config.toml
n_layer = 10
d_mlp = 4224
vocab_size = 13415
norm = "layernorm"
norm_place = "pre"
qk_norm = false
tie_embeddings = true
init = "uniform"
init_std_down = 0.0
beta2 = 0.95
lr_head = 0.00337
grad_clip = 2.0
decay_shape = "linear"
final_lr_fraction = 0.0
doc_mask = false
Each number is 128 + 32 x the weight over the matrix's rms, rounded and kept within 0 to 255. Layers, rows and columns count from 0.

# layer 3 MLP up, 4224x704, rms 0.0259, rows 2267-2305, columns 528-615
[[127 112 120 128 118 127 135 128 153 130 155  98 137 121 128 121 147 160 142  93 174 146 128 105 131 121 123 136 116 159 162 101 128  74 130 169 122 122 144 142 107 117 185 131 121 148 193  94  99 133  93 123  99 110 104 124 121 133 126 126 124 146 151 126  97 168 145 127 160  86 161 116  95 131  86  98 140 146 129  96 102  98  95 112 146 164 116 150]
 [123 113  97 158 135 101 169 172 152 217 188 226 135 118 127  89 114 132  93 116 183 108 172 192 142  85 111 150 125 111 157  93 106  41 139 137  87 127 125 173 140 127 174  80  84  86 117 182 104 130 119 125  56 126  65 146 152 136 194  31 122 160 174 117 118 215 176 176 188 140 216 141 134 113  79 154 136 159  78  99 119 172  76 110 159 131 126 125]
 [154 117 187 164 110  37 177 118 187 112 152 129  87 144 109 156 123 106 120  90  99  72  57 113 142  90  86 140 120 182 140 124 182 168 119  74 112  77 115 102 185 138 154 170 120 121 118 197 103 151 159 103 108 134 153  67 165 146 103 104 125 112 102 144 147  90 191 157  46 181 134 122  84 122  89 143 149  92  83 126  94 132 124 123  90 128 224  66]
 [163 120 162 102  36 105 145 161 104 162 175  99 131 104 101 134 127  94 161 110  92 159 146 146 133 139 151 114 159 147 158 190 116 156 104 111 206  84 154  49 103 114  98 113 105 165 114  87 143 125  69 121 140 173 161 142 147 107 142  88 145 143 153 108 145  95  99 138 170 130 140 140 147 128 128 145 138  83 135 142 139 111 103 111 185 101  94 131]
 [139 127 103 124 106  91 113 106 125 140 173 129  66 117 155 129 149 100  98  99 101 142 123 162  74 158 106 141 203 163  86 138 154 201 119 122 212 103  84 117 111  97 142 163 112 107  85  96 159 155 114 124 135 139  82 143 110  65 142 109 120 102 108 155 130 141 121 154  99 215 182  89 145 122 136 163 144 107 109 142 159  89 141 115 137 102 176 106]
 [105 138 133 150  52 125 156 137 133 123 112  92 133 107  81 100 132 161 124 127 114 110 126 103 120 128  71 141  70 115 105 139 112 117 133 134 159 173  62 184 156 178 131 102 149 147 142 130  44 113 145 115 136 134 131 122 112  90 156 107 112 111 130 132 143 145 108  75 139 101 130 137 179 148 176 105 134 123 116  99 191 118  91 101 149 122 135 149]
 [183 119 123 212 132 149 151 106 159 148 176 142 134  96 100 118 151 128  72 105  87 152 195  98  93 139 141 113 146 125 111 113 123 130 131 111 187 111 110 142 132 124  95 151 105 172 154 137  96  60  99  96 153 161 124 120  88 129 150  65 137 168 105 162 100 126 148 125 129 142 134 119  82 135 130 104 127 107 152  85 145 127 141 126 114 150 155 153]
 [148 192 109 171  48 122 125 135 109 172 145 116  70 107 184 115 185 104 119 162 149 114 143 111  91  79  76  48 155  85 175 174 118 130 105 154  92 128 127  96  82 190 105 106 144 146 131 150 106  99 122  93 116 116  75 160 111  97  98 102 111 187 137 197 141  80  50 114 114 111 155 156 100 153 120 143 147 120 135 149 115 116 130  99  60  80 135 151]
 [157 183 149 149  70 136 124 170 120 151 119 172 122 120  95 110 184 172 124 142 146 115 156 155 174 159 143 137 166  99  79 146 128  79  94 142 154 104 122  97 140 153 124  90 137 156 153 152 128 121  98 126 176 116 118 109 145 131 156 106 114 119 179 157 149 145 135 135 116 101  99 144 158 172 161 179 159 150  79 152 140 101 129 123  84 171 104 119]
 [166 119 135 144  99 135 129 100 161 156 184 133 115 170 111 128 153 128 140  87 125  97 149 155  99 106  98 100  35 105  80 115 158 112 105 159 154 159  71  99 152 105  83  96 144 149 161  80  89 113 110 118  99 106 133 127 107 122 137  96  38 117 198 117 108  89 148 102 127 171  97 143  82 215 104  75 169 140 133 200 148  90 159 152  68  97 217 101]
 [128 203 109 114  49  84 140 181 146 166  57  71 116 132  62 116 147 144 107 100 139 114  95 138 124 124 117 105 115 192 105 133  98 118 140 127 126 167  76 153  57 194 173 110 113 153 168 118 171 121 104 128 156 171 184  57  29 131 157 105 121 115 143 120 140 150 186  84 180 126 141 124  84 135 110 137 145 139  98 155  65 128  63 243 112 130 176 115]
 [124 122 184 134  76  91 126 130 118 114 126 107 120 145 140  86 119 136  95 132 114  92 152 120 129 104 140 138  86 148  93 111 161 103  65 111 100 125  95 155 116 150 159  89 143 120 147 196 142 103 115 131 186 123 130  94 132 112 116 103 140 128  94 129 142 140 168 153 121 139 137 122 164 161 207 107 107 161 131 155 173 124 119 127 191 162 112 129]
 [170 104 123  82 104 173 149 125 121 195 108 174 127 129 108 108  92  74 123 136 123 103  71 149 102 179 134 115 116 154 102 150 126 127 163 128 209 128 147 132 113 203  92 142 120 163  85 161 159 130 119 110 118 134 173 159  60 109  96 111 113 104 148 193 103  55 167 175 133 150 149 125  60 163 160  99 109 138 147 115 133  75  87 106 171 115 121 164]
 [117 148 125 132 139 100 167 144 154 160 128 120 115  75 134  77 123  76 151 104 189  41   0 106 123 147 121 113 183 208 101 202 143 114 119 138 139 117  93 108 136  89 128 175 140 125  46 137 114  90  96 119 184 166 191 154  70 130  99  73 136 119 139 159 175 107  46  79 140 130 161  68 169 140  69 116 192 192  90 102  68  66 142 101 166 117 134 146]
 [ 77 145 185  83  74 153 120 136 141  96 120 128 110 144 147 120  98  86 102  96  97  45 123 123 173 171 119 119 128  78  58 140 107 128 126 102 138 132 105 117 110 148 141 148 197 167 146 121 146 119 149 124 130  39 123 143 116 149 220  74 144 158  23 134 149 121 150 115 109 150 114 151 123 128 116 124  68 107  66 160 206  50 137 128 141  76 114 168]
 [108 174 116 140 115 159  97  91  93 141 167 127 138  58 127  88 117  95 117 114 124 109  85  94 133 140 129 102 124 165 179 165 100 108 121 137 144 149  76 136 102  62  85 131 103 114 169  99  88 125 124  70 157 107 138 138 153 113 121 128 150  98 144 146 106 162 115 141 112 127 148 125  89 153 169 101 127 184 133 153 141 130 139 148 104  91 119 137]
 [105  94 165 130 143 123 103 115  89 127 156 136  94  51 162 136 162 103 120 121 131 165 129 107  94  72 142 155 164  42 153 153 155 128 119 108  83 133 148 108  88 162 144 174 114 167 132 117  88 155 105  49 101 137  91 106 107 117 142 147 107 114 127 118 179  86 115 150  24 152 132 124 102  58 111 136  90 172 146 111 126 140 157 146 148  96 114 163]
 [109 140 130 146 139 119 152 159 157 126  87 136  90 138 103  76 136 101 170 116 111 106 140 120 175 128 106 126 136 101 134 159 109 113 145 136 127 109 142 164  98 107 179 137 142 158 110 200 162 166 117 103 137 144 133  98 172  88 138 139  74 104 139 126 127 101 117 157  93 106 103  88 148 161 132 131 108  92 106 145  77 135  96 142 136 138 145 148]
 [117  74  75 136 114  67 108 106  98 159 163 122 120 100 132 169 165 125  86 126 106 118 110 155  85 113  94 109  72 127 110 127 126 121 107  72 133  82 114 142 123 113 189 149 150 132  66 159 139 100  97 128 153 172  92  80  95  95 124 137 132 166 154 132 140 135 119 164 135 111 171 115 123 118 113 125 101 153 123 145 169 164  92 102 110 100 124 133]
 [158  89  92  73 109 145 172 110 115 153 150 124  92 118 191 125 140 132 117  78 100  48 134 144 138 115 159 109  98 133 101 134 144 143 124 115 154  96 125 132 161 145 175 173 179 120 114 159 142 153 122 137 106  90 123 139 155  87  72 137 120 132 115 117 108 148 152 103 140 170 111 159  58 139 105 123 150  98 118 129 125 148  74 134 104 119 251 145]
 [175  45 100 134 160  60 160 109  88 162  92 122   8 129  87 117  71  99 162 163 122  86  96  95 150  69  74  59 150 184  43 144 178 112  55  47 190  92  35 136 138 163 115 102 142 208 169 115 127 113 134 117 204  99 203 162 138  80 146  95  65 136  70 149 128  83 132 119 115 138 123 120 128 107 205  85 108 106  95  66 131 126 102 152 139 216 128  95]
 [137 129 126 103  88 126 117 109 191 157 142 143 107  74 159 119 158 166 148  89 128 105 158 130 216 122 134 119 107 101  55 182 254 153 106  72 151 125 134 134 115 156 114 131  72 179 148 136 140 138 104 123 147 157  90 127  88 101 217 124  90 129 114 183 108 103 125  92  86 162 123  92  55 109 156 108 101 120 129 141  75 115 136 150  86 133 164 154]
 [135 166 144 110 150 105  75 129 114 116 118  96  88 162  86 152 156 110 152 128 109  84 147 140 142  99 141 151 108  96 172  93 135 153  72  54 162 128 111 105 171 207 132 178 128 111  59 113 155 156 120 123 100 139 154  91 130 146 147 177 129 150 132 151 171 204 127 175 112 206 156 170  99 103  88  69 149 169  72 145 141 139 130 126  98 139 155 116]
 [131 104 111 115 172 139 154 107 144 138 110 113 113  83 159  20 129 117 178  65  68 108 182 142 203 203 163 132  93  66 127 145  69  90 104 146 129 119 116 164 126 148 178 143 143 172 130 113 114 152 121  90 118 148 150  93 138  83 108 115  84 125 141 144 141 123  90 141 130 142 185 144  78 122 100 125 129 220 170 135  89 122  99 130 139 130 194 120]
 [ 94 141 190 204 176 174 113 146 191 171 127 136  93 134 104 108 101 141 121 104 102 116 114 121 141 162 122 111 151 108 137 177 100 116  87  74 127 119  97  86 129 150 112 144 166 139 176 170 105 230 102 152 111 134 153 129 134 134 144 142 121  99 103 150 133 135 171 163 100 189 123 101 101 171 142 102  23  96 123 118  82 146 148 210 154 122 142 136]
 [109 166 172  68  78 139 147 150 108 130 164 114  93 114 148 175 141 167 139  65 130  81  81 123 127 140 137 134 154 128 128 183  86 142 118 135 174 128 128 141 159 140 167 198 118 121  44 108 151 173  85 136 139 140  51  81 151 106 132 128 125 119 170 125 216 144 129 173 131 157 111 169 112 102 130 113 136  90 185 167 136  99  86 120  80 113 163 135]
 [173 130 107 162  91  87 129 122 156 112  93  88  90 121  91 148 109 162 175 147 105 134  59 104 195 159 140 122 136 207 122 125 140 104 154 140 122  85 118  96 176 165  73 194 159 138  75  60 153 168  99 124 179 112 132 151 135 109 102  60 157 127 111 173 121  47 126 136  84 121 130 121 132 129 143 133 126 116 110  67  81 167 137 122 105  70  96 177]
 [101  95 100  82  69  89 201 132 141 145 112 128  85 108 121 134  98 129 200 104 145 116 122 130 175 134 105 115 110 147 104 171 129 145  96 170 104 130 109 178 146 136  85 137  64 132  97 133  98 126 131 102 134 131 160 154 146 124 140 146  70 128 139 201 113  79 139 145  92 108 105  71 119 130 201 120 115 150 155 107 132  78 174 141 126 126  78 122]
 [173  79 107 126 111  75 167 138 159 151 114  98 130 132 111 128 121  93 251 116 167 128  86 143 219 100 114 117 111  69 150 159 129 140 146  88 118  96 129  56 102  69  86 124 124 158 174 112 135 134  64 152 155 145 125 142 155  99  78 107 170 223 115 145 145  55 112 121 145 125 145 105  75 149 151  34 128 123 169 174 135 131 128 136 127 119 153 149]
 [190  81 105 133 128 106 112 167 142 148 131  92 135 153 106 134 166 129 119 106  94 130 133 153 133 128 117 116 124  66 103  89 156 136 167 104 193 176  75 161 209 146 115 202 107 156 128 164 150 134 128 137 176 107 120 193  97 122 188 108 118 156 107 132 120 127  77 155  90 110 143 121  96 100 141  57  80 147  78 116  75 107  88 101 126 104 128 145]
 [109 146 152  95 154  83 154  99 137 124 171 112 124 161  87 117 238 158 119 100 126 160  94 142 145 117 127  94 126 170 101  73  92 130 142  80 119  33 100 113 114 129 131 167 103 145 107 110 114  97 148 104  79 135 155 226 151  99 111  96 133  92 128 141  66 138 120  91  82  91 158 140 160 137 133 221 159 104 104 176 143 166 165 218 102 115 144 113]
 [ 72  69 155 108 102 108 157 108 142 134 144 127 110  61 173  89 102 102 144 137 155  82 145 127 117 145 121  92 110 134 122 165 173 163 112 116 113 104 103  97 114 116  76 113 172 194 131  50 166 111  93 127 161 133 129 153 167 148 165 111  51 178 126 153 144 136 139 161 124 144 191 140  95  69 140 118 158 130 115 126  76  96 131 190 143  99 124 183]
 [ 94 102 128 164 151 130 128 109 130 140  94 137 127 144 109  84 167 130 170 125 182 122 158 135 120 140 107 139 115 136 110  99 192  94 137  95 137 176  66 172 195 139 181 149 115 140 126 117 113 134 140 143 129  92  99 145 150 129 183 135  88  51 143 103 142 147  80 150 106 104 116 149 125 184 105 128 129 127 147 160 142 165  80 131 115 134 132  96]
 [121  78 107 154 142 169 198 148  65 166 101 114 131  97 141  71 132 191 134 139 201  94 171  90 173 142 110 136 153 101 115 172 190 120 136 100 154 133  96 179  94 142 106 113 192 175  88 111 126 194 141 141 125 142  48  55 141 134 142  77 107 146 151 154 121 159 106 135 104 157 133 116 127 169 169 167  99 119  99 133 129 109  90  91 143  87 142  92]
 [147 149 161 120 114 173 109 168 116 151 103 183 133 110 190 120 171 144 167 138 149 164 115  83  52 151  77 107  68 114 119 149 141 105 131 116 112  93 126 120 154 155 142  98 173 167 162 144 185 119  83  74 157 135 185 101  91 107 162 110 134 134  81 105 178 100 155 142  72 146 115  97  59 144 159  53 107 153  93 102 138 135 132 122 120 144 170 142]
 [163 115 136 166 124 159 150 110 129 161 108  90 146 101  67  84 151 141 126 115 128 133 113 161 146 114 148 111 114 125 159 143 207 121  79 110 203 123 129 136 134 161 148 140 142 127 135 158  71 128  54 167 101 187 170  74 151 142 148 148 160 131 160 120 117 123 138 140 136 104 171 153 141 142  84 175 128 161 124 104 120 135 127 129 143 115 117 127]
 [171 104 103  34  60 102 151 138 133 217  79 134  96 128 105 171 103  89  55 129 141 161  26 142 100 226  96 100 131 175 136 165  75  82 145 140 141  59 149 115 140 157  94  95  41 153 195 111 185 105  36 122 168 169 105 169 140  56 179  51 183 173 108 136 175  33  84  94 117 113 159 117 116 156 126  91  83 116 121 148 152 160  72 143 135 140 183 110]
 [ 69  97 181 178 143 121 148 160 195 126  91 102 100 134  93 140 155 168 115  85 149 117 105  54 147 142 105 121  73 154 164 129 133 108  48 141  93 140 121  62 121 140 126 153 129 113 119  98 160  99 131 149 147 132 148 113 118 134 143 135 147 116 153 157 112 104 169 129  79 164 144  75 129 150  86 145 153 159 155 150 148 157 188 179 134 177 215 146]
 [146  72 109 137 116  90 213 168 201 131  77  87 139 164  90 111 134  48 170 127 114  55 136 102 159 118  99 130 148 102  67 148 143 143 143 130 141 130  94 112 116 170 134 124 180 135 110 104 147 154 184 187 154  87 199 150 133 138  96 101  93 123 136 118  96 115 158 140 118 119 126  80 123 186 130 147 150 198 133 182 107 150  89 149 115 179 136 129]]
# layer 3 MLP down (transposed), 4224x704, rms 0.0222, rows 2267-2305, columns 528-615
[[143 116 127  91 104 141 105 151 123 137 136 149 126  73 160 160  86 110 132 183 135 170 109  99 116  93 125 117 149 108 103 127 118 176 132 116 114  99 107 133 145 191 131 116  84 134 129 179 149 171 116 120 146 115 150 131 118  79 111 104  94 139 110 103 122 111 117 133 135 135  71 147 164 142 154 175 141  80 139 111 175 165 137 149  97 125 119  77]
 [139 185 135 180 220 102 171 129 178 202 156 116 134  98 184 126 103 118 150 149  68  82 164 119 151 131  87 136 129 150 177 104 142 189 215 131 132 151 139 139 119  91 126 139 137 149 157 153  50  93 197 160 105 130  59 163 171 104 155  67 126 107 222 140 112 170 135 124  97 152 174 139 112  84  94 255 205 216 116 118  77 131  59 108 158 156 163 150]
 [142  97 111  72  79 119  79 131  79  97 147 122  89 193 131  90 162 162 161  83 124 140 163  95 104 151 130 105 139 180  79 132 126  68  90 137  91 171 104  94 127 129 112 110 123 113  75 146 119  44 109 144  82 211 127 124 141  66 124 122 159 170 105 170 107 194 103 159 159 152  86 159 109  80 203 219 127 126 136 132 154  97 141 136 136 148 138 119]
 [146 100 111 116 199 114 113  91 118 150 110 117 159 101  70 168 180 166  52 120 156 129 112  90 137 104  75 118 106  94 100 194  99 117 126  96 117 119 114 167 142 149 101 171  90 102 189 149 180 205 118  51  87 110 130 102 148  91 103 136 153 120  96  99 115  98  96 153 126 152 147 125 153 160 133  50 154 172 118 102 168 151 116 155  45  82 140 105]
 [101 173  86  87 127  95 122  65 128 112 121 125 103 151 105  56 103  86 121  89 147  82 114 142 153  95 161 124 149 149 170 135 167 134  97  67 157 105  77  97 103  69 123 156 144 101  98 132 185  83  71 126 179  66 127 136 117 175  90  99 102 121 130 119 187 174  96 202 145 176  96 156 129 163 113  83 130 136 179 153 119 128 145 125 169 137  94 141]
 [197 132 158  96 141  96 157 181  96 163 109 120 154 158 117 111 106 125 154 123 134  82 112 150 147 119 158 163 167 142 172 103 101 144 148 120 137 107 112 111  75 133 180 104 150 124 116 125 172 128 131 108 153 143  70 151 125 124  73 139 184 175 167 125 157 142 147 107 120 116  87 126 127 116  78 141 137 125 124 171  94 100 146 174 138 127 123 109]
 [132 121 168 172 112 132 134 119 163 167 100 144  86 156  91 152 110 144 150  80  98 192  91 127  70 122  98 163 134 102 138  79 193 124 130 121 106 123 110 131 123 129 130 169 117 151 146 120 141  95 118  87 119 134 125  85 122  84 183 138  74 176 144 111  95 143 115 153 141 155 123 157 121 145 112 192 118 101 143 122 190 116 112  90 123 110 159 106]
 [136  72  68 163 184 113  88 165 109 123 131 157 130  96 187 163 131 171 107 149 209 162 169 130 144  95 140 158 166 169 140 119 205 149 139 152  89 158 125 119 181  78 171 141 101  66  96 132 148 146 131  92 198 106 122  63  97 176 117 197 119 168 155 150 163 106  28 105 155  79 153 143 144 150  69  65 133  83  95 178 176  98 146  37 139 112 167 116]
 [ 75 113 114 143  76 183 153 162 175 141 165 115 180 133 129 116 146  71 140 128 134  75 140 137 139 100 106 126  91 117 136 167 145 134 110 229  94 134 112 182 125 118 119 175 215 155 113 143  89 124 170 130 133 195  98 104 146  77 124 174 140  78 102  94 141 167 123 115 163 189  94  64  96 118 132 161 170 127 138  92 142 127 189 119  85 173  69 106]
 [125 146 109 129 179 165 127 121 118  88 107 162 114  60  77 144 104 103 102 102 144 153 111 206  64 162  98  98  96 102 113 116 109 133 176 188 140  92  97 131  80 142  81 142 171  40 132 144 124  51  84 145 176 108 181  96 151 108 166 118 126  97 131 127  88 119 150  86 108 164 144 103 184 123 121 134 168 151 126 136 138 135  83 137 132 151 110  85]
 [109 101 127 162  92 152 108 101 147 177 130 112 154 113 118  98  80 125  96 134 128  89 157 195 129  79 102  72  99  93 141 144 154 137 111 136 158 106 121 144  71 164 139 119 113 109  72 136 140 132 148  87 176 157 137  91 175  79 118 116 118 123 200  99 112 100 175 133 140 155 180 130 140 162 155 178 186 124  95 155  80 115 142 160 135 181 148  64]
 [138 107 171 127 175 157 132  94 155 149 128 125  82 127 189 126 141 176 146 138 160 151 146 109 116 122 106 131 110 182 152  97 122 138 126 102 114 125 147 138 131 131 107  70 140 136 142 145 130 178  85 150 150 105  82 172 139 103 209 173 124 134 100  96 126 102  92 143 130 155 128 113 117 119 151 120  72 157  87 160  85 122  97 120 149 138 115 113]
 [143 172  93 131 153 163 115 147  85 128 139 117  91 127 120 111 125 164 101 166 118 159 108  53 121 100  98 128 121 182  99 162 118 113 137 111 129 151  97  92 107 138 106  91 109 106 136  61 122 192  76 130  93 130  90 176 155 112 163 109 146 110 116 120  85 150  86 128  96 103 131 200 143 123 117 158 147 196 141 164 215  50 104 111 130 120 107 193]
 [162 143 136 110 188 104 176 143 148  90 154 164 201 143 157 146 119 123 137 124 175  99  56 125 146 167  78 120 176 130 113 107 155 138 226 133  88 168  96 167 153 140 191 168 163 174 118  68 152 135  94  46  92 136 140 142 111  92  81 100 162 128  62  99 116 109 146 137 113  96  89 134  90 137 104  43 188  91 183 163 112 152 135 137 147 164 114  69]
 [105 173 145 173 122 127 156 132 162 138 132 101  64 113 107 132 186 173 152 132  94 199 138 181 185 138 118 152 167 155 136 103  97  97 158 208 126 121 140 126 130 141 114 141 101 113  88 167 118 176  91 135 162 141 162 176 112 141 143 170  66 142 106 104  65  75 109 109 137 122 121 142  96 149  76  88 179 152 156 133 105  99 112 184 168  92 161  82]
 [175 146 130 136 111 118 130 112 103 135 138 115 117 135 190 139  93 121 113 115 155 107 120  73 171 114 131 129 120 130 139 109 123 118 152 107 135 148 123 115 133 110 105  88 133 165 105  68  66 155 141 106 139 134  93  95 138 172 155 120 119 119  83 118 124 134 122  99 138 138 138 126 179 142 109 116 107 124 129 140 140 134 141 116 133 113 149 115]
 [140 116 184 137 111 162 113  93  88 141 127 141 111 153 154 112 133 148 139 142 150 159 109 127 141 161 118 120 183 127  91 142 112 130 137 138 189  94 166  93 143 123 102 168  95 151  97  91 148 135 110 128 119 172 100 128  91 146 121 153 126 147  81 175 127 107 127 111  74  61 156 129 138 120 111 134 159 126 133  96 141 193 140 151  86 129 135 116]
 [111 140 103 140  94  86 110 116 192  77 134 150 128 175 140 121 150  13 171 122 100 121 159 143 128 101 107 128 133 105 109 156 117  68 146 161 155  71  51 101 109 182 179  92 148 172 171 148 165 161  84  74 175  91 169  91 189 127  98  76 138 105  76 145 139 111  90 108 112 147 142 154 137 110 165 143 155 139  97  79 109 169  93 168 132 138 158 125]
 [188 197 112 118  94 182 108 162 101 170 131 167 130 145 171 105 148 106 142  82 105  84 122 162 139 112 106 136  95 129 172 158 136 158 201 157 121  93 139 123 104 177 124 135 122 104 104 104 122  91 143 175 135 146  72  88 146 109 111 162 132 102  91  61 160 157 178 171 142 140 132  88 162 124 146 111  94 166  67 118 133 109 175 109 126 119 160 140]
 [100 156 113 160  91  80 126 133  63 110 151 151 152  96 118 122 119 138 149 154 140 172 150 177 147  68 127 144 164  78 128 120  90 134 135 123 137 217 128  91 130 115  80 113 121 157 163 138 136 117  80  74  83 132 208 194 129 130 130 144 151 106 139 146 129 113 106 102 119 106 163 127 126 137  69 107 152  94 134 176 172 157 127 118 137 113 144  66]
 [172 158  99  90 146 123 128  74 104 110 121 171  97  97 148 165 125 144  95  78 136 128 130 113 145 122 156 158  82 100 137  94 188 154 135  75 138 119 115 140 175  82  81  18 108 100 135 109  93  87 145 179 132 136 141  89 111  88 188 134  79 114 122 147 128  71 118 180 120 169 155 158 111 102 110 113 115 178 130 141  88  88 126 140 134 156 147 131]
 [139 120 109 128  33  91 141 143 127 112 166 166 171  13 152  89 126  80 149  65 155 133  85  93 123 145 150 126 121 111 132 145 148 176 121  70 133  52 125 105  83 194 112 127 102  68 137 135 125 212  93  89 127 197 134  99 128 159 180  92 101 163 115 102 156  93  81 203 106 174 126 126 135  53 159 133  90 130  66 119 142 126  47 130 143 117 163 114]
 [188 124 105 130  99 131 125 134 142 152  99 185 173  89 216 119 115 117 103 150  81 177 146 179 148 161 130 119 148 151 154  94 108 122 139 118  94 186 112 108 135 133 182 117 115 130 124 120  98 164 110 188 138 130 137 126  70 157 132 176  79 171 118 160 102  83 191 158 162  85 106 122  96 104  87 164 152 106 154 157 119 118 163 123 131 166 141  97]
 [ 80 117 121 126 143 117  77 192 117 103  68  72 104 138 111 138 111 137 140 162 151  58  98 162  99 139 119 127 141  96 203 126  91 134  82  76 125 186 122 136 191  68  88 114 154 158 142 112 148  84 130 136 163 107 107 130 157  87 201 125 184 130  98 147  78 139  52 130 129 159 159 101 147 150 127 107 111 113 162 146 111 141 136  95 121 123 125 142]
 [121 164 176 134 103 126 177 164 187  82 172 180 108 174 158 148 152 118 166  61  99 106 131 103  54 150 116 144  97 102  84 130 206 125 123  80 100 116 118  84 124 104 165 161 113 159 101 137 114  95  92  93  90 163  84  71 119 151 153 102 136 100  61 128 111 107 162 141 113 160 103 144 118 102 133 158 159 194  72 151 151 179  96 136 130 137 167 155]
 [112 164 167  70 124 169 210 117 129 141 154 196 125 106 176 150 179 180 117  82 153 147  94  89 145 114 137 127 132 120 102 122 146 167 165 130  66 111 174 159  76 113 164 111  86  71 166 135 128 115  54 114 128 131 152 108 124  99  87 183  54 122 154 160 126 107  65 163 100  60 112 151 167 103 128 142  86 155 136 141 119 134 148 139 162 178 160 170]
 [121 118  92 135 183 137 114 179  84 144 129 148 149  92 106 109 161 132 103 106 138 130 154  58 119  90 118 130 123 120  85 142 100  32  96  62 144 159 135 196 165 102 108 165 121 170  75 146 164  58 111 133  84 123 126 118 121 125 151  98 130 122 125  84  51  94 137 154 132  86 131 122 124 132 123  87 136 203 132  81 110 130  96 152 126 143 116 100]
 [100 145 169 159 166 127  63  94 127  78 125 151 153 168 132 106  87 130 163 148  79 171 151  91 118 139  82 125  99 174 164  59  66  77 157 160 156 116 141 138 149 141 200 129 199 143 162 114  88 179 159 138  79 164 113  90 156  70 133 126 111 120  73 116 154 119 110 170 162  77 150 154 147  93 111 123 169 130 154 164 156 131 104 117 138 159  95 117]
 [113 112 175 131 135 106 161  80 136 120 162 131 111  83  96 116 198 120 127 127 193 130  91 103 116 111 144  93 164 181 149  92 165 139 164 163 138  99 121 168 127 105 162 147 119  75 117 128 108  88 176  96 119 132  62 124 135 104 132 113 191 168  97 104 102 166 108  83 179 142  80 147 148 147 117 141 152 122 194 168  90 207  80 118  70 132 164 104]
 [126 140 124 137 107 101 131  99  96 116 166 106 161 189 165  87 146 135 102 164 104  85 142 113 149 158  87 169 142 118 110 140 104  87  88 154 128 115 135 100 132 188 169 131 149 158 130 149  97  96  62 135 135 119 141 126 100 124 127 129 163 151 126 118 112 121 101 182 153  95 174 115 101  99 109 163  73  85 133 165 151 145 140 169  85  77  87 110]
 [147 125 118  79 112 160 137  79 158 110 141 113  75 163 171 175 179 198 100 157  92  72 156 166  88 125 136 162 174  64  98  87 127 174  84 175 185 167 129 183  29 152 123 105 126 114  94 175 152 109 145 105 127 144 122 105  97 158 145 119 167 186 115  78 112 137  43  70 147 119  87 103 150 121 146 168 173 133  73 168  68 155 165 134 189 102 178  99]
 [115 147 130  79 175 168 171  67  19 118 122 121 130 153 124  84 108  97  76 118 109 146 147  84 119 151  97  65 126 132 165 108 149 137 146  87 168 130 137 113 147  95  93 122 202 142  95 102 124 143 109 139 110  86 114  87  87 150 170 142 181  93 113 120 125 135 118 185 123 126 103  87 105 197 118 158 173 137 123 118 147 181 152 158 184 126 147  87]
 [152 118 135 122  76 107 127 169  89 136 153 141  96 123 151 148 105 137 156  60  94 106 105 138 127 118 124 133 117 172 131 132 135 128 161 150 123 155 163 198 110 164  93 139 116 104 103 148  86 130 132 104 103 117 116  93 136 149 134 118 154 180 202 142 149  97  88 143 102 112 119 135 144 111 123 108 130 107 125 165  58 100 180 115 130 159 147 167]
 [ 12  98 122  56 149 115 113 147 105 146 162 137 111  79 167 150 155 125 163 117 154 137 128 170 120 169  18  97 206 179 128 127 168 115 132 104 121 134 177 159 122 123 127 171 145 128 188 131 121 126  79 116  99 106  79  99 122 120 157 186 220  85 158 120  99 127 103  92 168 120 147 122 162  76 167 127 126  67 125 106 123  70  94  87  85 135  87 163]
 [ 70 100 130 144 160  89 147  73 110 116 111  96 126 140 116 129 131 117 114 114 175 197 128 135  96 124 157 132 120 146 128  96 151 134 116 147 166 119 144 124  89 122 166 144 158 144 146 129 120 126 101 171 168  73 116 116 120 178 146  94  85 195 149 127 109 114 111 130 109 113 192 185 121 133  97  96 102 111 116 149 132  89 139 155 133 100 115 156]
 [128 143  59 163  95 105 126 157 126 124 107 105  97 122 128  50 126 117 112 105 120  82 132  53 120 100 166 106  93 172 114  91 173  65 113 124 121 104  93 162 112 114 125 108 119 123  92  75 168 119  92 107 144 178 145 104 182 125  61 111 134  87 162 146 161 165 115 141 130  67  77 101 131 105 150 160 158 105 113 180 160 125 157 121 113 148 112 117]
 [105  93 111 106 136 142  79 153 159 152  86 192 180  99 184 180 107 125 113 117 112  57  96 198  33  79 144 145 255 104 126 157  84  99 210 229 123 126 172 127 187 108  42 158  99 110 171  64  73 128 164 189  33 146 119 162  92  87 175 173 191 173  89 107  65 121 161 207 140  77  97 141 133  98 115 165 189 116 149 187 169 169  96 117 113 177 146 176]
 [132 113 131 169 125 127  84 142 124  85  96  78 137 113  99  93 174 119 127 103 123 148 120 144  87 105 174 145 162 103 163 123 121 100  87 112 134 132 121  71 147 162 136 126 136 144 123 129 184 138 156 114 128 114 105 122 178 106 125  98 139 124 153 131 174  91 103 168 154  95 138  78  98 107 146 119 143 134 182 141 112 131 141 122 107 123 106  54]
 [154 122 174  99 134 117 126  90 113  90 138 131 144 142  90 127 181 168  92 113 125 142 119 111  98 105  96 145 134  78 130 182 101 117 112 106 138 116  83 139 160 107 102 102 122 158 170  89 148 138  83 117 127 144 139 141 111  88 113  87 188 153 109 130 129 139  90 140 134 151 121 131 176 109 164 130 112  85 135 155 151 158 116  98 142 148 129 139]]